config.toml
hidden_act = "swiglu"
norm_place = "pre"
parallel_block = false
init_std_o = 0.0306
learning_rate = 0.012
dataset = "wikipedia_en"
Each number is 50 + 10 x the weight over its row's rms, rounded and kept within 0 to 99. Layers, rows and columns count from 0. The size before them is the row's rms in percent of the matrix's.

# o: layer 8 attention output (transposed), 576x384, rms 0.0306, rows 508-511, columns 256-319
# v: layer 8 attention value, 576x384, rms 0.0247, rows 509-511, columns 256-319
# q: layer 8 attention query, 576x384, rms 0.0247, rows 512-532, columns 256-319
# k: layer 8 attention key, 576x384, rms 0.0247, rows 512-532, columns 256-319
o508 087:46 60 47 54 54 59 30 40 48 36 60 51 48 55 54 40 37 45 58 66 26 79 38 50 50 33 39 35 54 26 41 44 50 61 49 55 40 53 56 37 32 34 58 45 49 52 51 50 26 39 62 46 48 45 45 54 48 49 58 61 53 42 55 61
v509 070:48 69 48 46 40 44 50 68 57 70 56 37 33 43 49 56 38 62 54 42 57 66 51 63 49 58 42 46 55 46 66 43 51 62 57 51 49 68 46 47 55 48 62 36 54 60 58 42 58 51 59 49 61 54 39 51 52 63 57 59 49 68 59 66
o509 086:58 57 60 36 43 53 39 27 47 37 33 45 64 61 43 58 50 74 40 76 60 37 62 49 47 50 67 47 38 46 62 63 51 38 44 63 64 45 65 69 57 61 47 60 51 61 34 59 50 45 36 38 32 62 60 57 50 40 54 46 48 40 49 39
v510 074:45 51 44 35 43 33 57 44 51 43 49 29 56 40 56 63 45 62 50 39 44 40 64 37 41 58 59 53 64 64 59 59 53 29 51 44 47 57 39 39 48 48 64 47 57 50 59 31 42 74 46 42 46 29 66 44 46 41 59 65 53 64 45 49
o510 088:53 64 61 47 49 50 45 42 69 56 48 67 45 46 53 43 56 58 33 47 53 47 42 49 58 55 59 40 54 49 48 56 58 49 38 66 38 44 54 55 47 57 51 47 51 68 51 48 59 46 41 43 54 57 51 43 56 62 52 43 51 41 57 53
v511 074:59 51 55 33 65 55 55 42 63 34 46 45 46 50 52 56 62 73 40 53 48 64 56 53 60 35 43 32 49 43 47 64 50 52 40 60 57 44 72 45 52 50 52 52 53 45 58 62 51 57 61 48 54 58 57 36 39 70 43 52 49 44 52 46
o511 088:42 61 32 57 45 61 70 57 35 57 61 61 33 29 48 36 23 38 59 44 39 67 49 45 42 56 54 67 44 64 54 43 42 69 52 42 39 50 49 43 59 65 47 50 58 37 51 35 29 50 49 51 56 48 71 61 66 39 42 40 33 46 48 55
q512 082:42 54 57 68 57 64 71 53 54 46 50 62 48 48 42 42 49 17 57 23 51 60 54 37 60 31 58 37 40 42 38 47 63 36 46 59 42 58 29 54 49 47 40 61 30 39 25 47 64 47 60 45 49 49 56 60 40 22 41 52 49 47 47 81
k512 080:61 42 52 43 63 49 58 54 44 34 43 40 46 65 46 40 64 41 53 64 65 47 67 54 54 49 53 38 48 62 55 36 50 56 58 58 60 49 70 58 32 69 39 46 36 38 52 33 32 58 46 50 45 49 42 41 59 51 42 73 44 46 25 40
q513 073:49 47 46 57 50 55 74 48 49 53 62 58 59 57 51 54 46 32 50 50 56 55 45 51 61 23 49 46 60 31 49 51 41 66 59 31 55 55 44 27 36 62 44 43 39 44 46 49 53 56 57 52 56 43 50 53 46 34 63 68 52 39 47 56
k513 078:66 44 61 57 51 62 60 44 47 55 84 57 34 52 55 52 51 52 29 60 34 57 50 54 35 53 36 40 43 61 58 29 53 53 43 53 30 31 46 48 71 52 51 49 60 49 41 54 61 42 52 56 49 53 40 63 55 38 45 62 46 54 39 60
q514 078:44 55 52 36 56 70 44 58 46 45 59 70 57 61 43 57 58 51 41 45 56 52 61 59 44 61 33 68 57 62 71 54 47 42 52 46 61 39 53 60 47 56 54 55 52 50 45 41 22 46 48 51 64 41 43 48 60 76 58 54 57 46 56 33
k514 083:37 50 49 51 43 57 51 50 67 31 29 55 32 62 52 56 66 70 51 43 50 63 53 39 52 60 57 60 33 58 64 60 40 60 46 54 72 57 35 57 61 45 55 54 45 34 53 51 73 56 63 46 47 57 46 39 65 38 65 54 44 35 55 67
q515 088:58 63 61 31 52 47 53 50 63 31 42 40 43 59 57 62 47 44 62 54 53 47 42 57 51 41 49 48 56 62 65 63 52 43 38 38 56 60 67 51 59 54 57 22 56 50 49 26 49 58 41 43 69 73 55 50 44 35 53 62 39 40 29 45
k515 080:56 35 59 64 59 54 42 52 31 50 62 43 55 43 35 45 39 54 36 35 58 53 68 50 45 51 56 54 66 56 47 51 47 31 41 50 39 48 46 35 53 40 63 68 51 36 58 66 53 55 56 45 38 46 60 68 52 56 54 44 61 55 63 45
q516 078:48 37 42 74 51 54 33 52 40 56 54 66 51 32 54 47 61 23 32 37 51 59 47 50 39 46 58 67 49 40 47 44 52 43 52 63 60 69 25 59 49 58 55 67 34 40 59 41 53 57 52 57 33 45 62 37 71 57 36 44 49 41 53 48
k516 089:50 48 38 43 43 53 49 30 44 30 50 65 35 67 48 39 47 41 62 55 55 44 65 58 54 60 55 30 50 59 50 60 43 56 48 43 54 51 61 61 44 45 39 54 61 39 41 41 62 46 51 50 39 23 53 55 49 43 44 36 44 62 45 50
q517 094:61 42 56 58 39 51 62 48 61 41 56 58 54 67 51 40 62 42 37 58 67 46 69 54 58 33 50 41 52 65 53 42 61 45 60 61 64 56 45 55 51 47 48 59 51 58 49 62 61 37 44 29 59 44 45 53 45 49 45 50 48 41 41 49
k517 085:55 31 35 32 53 40 52 35 59 29 47 59 54 70 64 51 50 55 29 51 50 40 56 50 54 60 41 36 58 76 50 57 78 54 45 66 54 54 42 53 40 43 41 49 56 26 33 76 67 34 54 57 53 56 45 62 64 50 44 43 54 47 45 49
q518 083:34 53 50 59 38 62 42 82 71 50 52 51 32 31 59 52 40 66 52 44 52 46 49 56 47 34 54 64 30 53 59 53 41 54 43 49 39 56 41 67 45 57 57 44 43 42 44 46 35 54 42 46 37 62 56 41 46 50 46 55 63 41 58 73
k518 089:49 39 49 40 56 60 36 45 36 50 37 47 36 55 33 50 39 60 47 54 53 64 50 45 48 56 29 55 48 49 43 33 35 58 35 76 27 39 36 28 55 64 68 39 34 47 45 45 45 38 59 47 60 48 42 54 45 56 49 36 60 54 44 40
q519 097:70 49 51 47 43 62 58 46 58 42 68 32 64 51 47 28 61 63 55 49 39 37 51 48 47 62 40 29 50 54 52 45 63 36 51 51 31 27 64 59 54 48 51 41 66 40 52 58 58 48 40 49 58 49 53 81 53 53 52 34 52 28 46 38
k519 097:63 53 60 68 51 40 53 53 65 46 33 51 58 62 48 39 46 62 42 62 43 39 37 62 41 63 62 54 38 45 38 37 58 57 49 53 60 47 43 38 43 49 39 52 48 48 47 44 55 61 53 48 67 35 42 68 49 35 39 37 45 65 41 56
q520 089:69 54 46 55 57 43 52 40 46 44 41 35 55 55 47 47 69 45 39 30 50 46 24 59 43 54 53 67 34 48 32 48 59 23 44 53 47 53 33 61 50 40 56 71 44 64 55 60 32 39 47 48 36 35 45 50 52 36 51 48 32 40 46 36
k520 091:48 41 39 55 33 42 52 64 58 61 50 37 76 65 52 62 49 63 38 41 58 42 66 37 54 57 67 51 31 42 46 60 62 50 35 37 58 64 41 54 55 47 57 55 56 59 54 62 35 40 49 44 44 36 52 62 42 60 36 58 59 47 44 40
q521 097:53 55 41 56 53 38 38 51 31 52 33 37 45 50 43 41 49 56 66 67 47 47 51 41 53 59 56 60 62 43 49 46 55 65 53 83 53 42 39 37 48 40 36 55 52 47 66 45 27 41 58 55 56 38 40 47 64 63 29 55 40 39 56 66
k521 093:51 61 50 51 38 48 63 59 49 41 61 47 38 39 68 58 51 55 64 47 49 40 64 47 51 29 41 56 42 54 43 42 53 59 60 65 43 46 60 61 62 44 33 45 55 50 56 37 32 54 53 61 42 46 56 59 58 62 50 47 51 52 59 54
q522 101:65 32 41 54 43 61 52 60 45 43 58 37 47 28 64 41 51 56 57 54 51 53 44 45 32 41 55 48 44 49 46 36 54 53 51 47 51 62 59 47 53 56 40 49 68 35 52 53 73 60 37 47 48 63 63 48 47 29 50 52 47 57 38 47
k522 111:66 49 45 20 44 52 45 62 62 49 43 44 62 45 58 47 38 55 49 63 53 37 41 53 40 47 39 50 51 52 49 60 52 45 49 50 38 36 43 43 59 59 35 28 33 31 58 73 38 60 55 41 78 55 51 65 35 34 57 54 48 42 41 48
q523 116:58 53 50 47 48 36 38 54 53 53 47 41 46 45 57 47 43 58 50 37 37 59 43 54 42 42 44 58 45 56 60 37 48 54 48 55 49 48 47 60 53 49 48 59 53 53 45 52 46 43 73 56 39 54 46 39 72 50 66 45 69 63 57 57
k523 131:63 51 43 63 67 50 39 34 61 55 49 47 41 60 46 54 27 42 44 56 29 79 39 38 41 38 42 57 30 41 64 53 45 56 47 61 56 65 35 47 58 51 57 54 53 57 46 31 57 50 65 38 50 47 49 47 53 37 58 40 47 62 56 54
q524 110:51 43 53 53 48 66 33 71 46 60 35 47 20 58 33 61 51 56 48 34 52 44 39 37 61 43 45 44 46 41 40 47 34 50 39 33 65 55 43 44 40 63 44 62 42 49 48 49 52 40 54 45 51 61 69 49 58 43 63 37 32 48 61 51
k524 106:60 53 41 61 48 50 40 63 45 49 39 52 40 51 47 41 54 56 55 49 52 41 43 70 64 39 41 52 40 52 43 44 38 67 59 51 55 40 40 47 43 50 30 70 39 59 46 43 54 49 39 49 35 67 48 44 43 58 64 37 49 39 57 61
q525 111:49 60 43 65 37 57 45 50 49 53 39 64 64 50 49 52 54 56 29 32 31 45 69 57 58 29 53 53 57 51 61 44 47 43 62 59 51 54 46 48 44 50 42 53 44 48 55 44 65 55 35 61 42 57 63 51 39 50 65 50 45 50 53 50
k525 118:56 59 48 49 67 61 46 34 44 50 55 38 60 62 51 43 40 41 39 53 30 56 53 55 52 68 61 52 59 63 55 46 62 43 55 49 42 50 39 40 55 53 53 55 58 50 50 56 52 46 46 65 53 64 67 50 65 47 48 55 47 41 61 45
q526 104:32 46 56 50 46 46 36 53 38 49 48 52 66 47 52 42 53 37 33 58 57 31 50 50 52 47 60 32 59 57 49 44 52 54 59 35 59 46 46 46 54 58 45 36 63 50 51 68 55 40 46 66 58 59 51 61 53 65 50 54 72 41 66 52
k526 107:46 53 60 41 56 63 40 44 37 62 38 55 73 65 53 46 57 53 49 51 41 51 54 45 37 50 55 31 68 60 49 44 50 46 53 50 47 54 52 50 47 45 40 50 47 33 59 77 60 39 62 45 38 61 37 64 47 41 39 43 43 70 40 59
q527 110:40 62 46 69 42 43 57 55 45 37 53 43 65 46 84 52 59 57 53 60 60 38 66 58 60 63 65 51 34 49 65 59 62 35 39 42 61 41 57 69 48 35 40 42 40 49 47 60 27 60 44 54 46 60 58 42 50 50 25 47 38 51 58 47
k527 109:49 55 75 47 47 52 49 33 48 41 53 40 66 60 63 60 50 58 49 46 57 52 49 61 61 52 47 48 42 59 45 53 54 36 38 26 57 40 51 70 48 48 47 51 39 67 39 54 74 55 56 48 50 61 53 44 44 57 31 56 49 56 38 42
q528 077:50 41 65 52 58 59 51 48 60 49 54 31 58 47 66 44 41 55 61 46 54 42 60 65 56 39 54 53 50 57 53 41 48 41 65 39 58 50 48 52 43 61 40 48 56 60 57 37 42 58 41 53 45 54 57 49 25 58 55 47 45 62 58 57
k528 080:67 46 41 51 35 27 57 50 55 59 46 25 52 46 45 51 42 57 34 72 65 38 59 29 48 40 55 59 57 62 49 59 31 52 62 63 56 52 38 34 45 53 47 57 68 40 41 59 49 59 48 50 47 47 50 48 43 68 45 46 49 23 53 43
q529 078:54 54 46 49 40 49 56 60 48 45 34 48 63 53 59 68 44 46 53 79 49 63 56 62 45 74 55 39 51 32 48 31 55 35 55 47 56 44 50 50 63 60 44 38 56 39 60 37 57 59 45 55 41 47 54 46 43 47 56 49 41 56 50 48
k529 078:38 43 47 49 44 36 52 45 63 54 60 52 42 69 56 53 58 41 52 51 39 45 53 46 42 40 55 48 37 45 59 55 39 52 66 57 33 52 47 58 64 54 36 47 46 54 51 60 49 37 38 46 59 48 50 52 50 47 35 49 59 48 40 46
q530 082:52 35 48 47 54 49 45 65 36 48 43 72 65 56 57 40 44 44 66 43 63 27 49 47 61 43 70 45 65 29 53 31 40 53 66 47 43 40 63 56 42 58 65 51 52 72 48 57 34 50 49 46 48 58 49 53 37 53 59 44 46 69 63 60
k530 078:58 44 57 44 44 68 52 52 35 46 42 49 58 63 55 47 54 55 56 43 46 48 50 49 47 48 53 39 37 53 54 41 33 48 54 48 36 52 64 57 51 68 35 46 41 41 66 54 66 57 49 55 53 39 67 57 53 53 58 56 46 54 54 49
q531 074:50 58 42 63 36 42 25 52 52 62 53 73 48 41 44 65 44 28 40 36 62 51 34 33 41 49 42 38 55 44 48 49 46 45 55 56 36 58 47 45 57 44 43 61 64 56 60 52 58 25 75 41 44 44 65 53 30 32 52 59 47 54 52 49
k531 085:62 47 36 44 33 70 54 35 67 47 50 34 53 36 52 43 64 42 31 53 41 51 45 48 61 67 44 41 51 48 36 49 42 68 61 41 48 44 60 54 53 46 62 58 42 44 32 47 33 47 38 65 48 58 56 56 63 45 47 64 62 63 56 49
q532 091:45 55 57 39 39 62 52 64 51 48 46 45 49 49 70 41 58 39 48 47 40 48 41 38 63 58 54 56 48 46 39 54 53 53 53 41 53 50 38 47 45 48 41 61 52 45 37 62 37 51 56 52 50 52 48 38 40 63 53 42 67 36 68 64
k532 085:35 34 64 43 43 64 39 66 45 58 44 68 41 55 48 65 43 43 51 52 40 51 41 53 50 60 34 62 26 43 58 63 55 49 45 62 59 62 37 43 63 55 42 60 55 30 49 40 29 69 34 39 63 51 43 61 65 45 48 65 53 28 39 61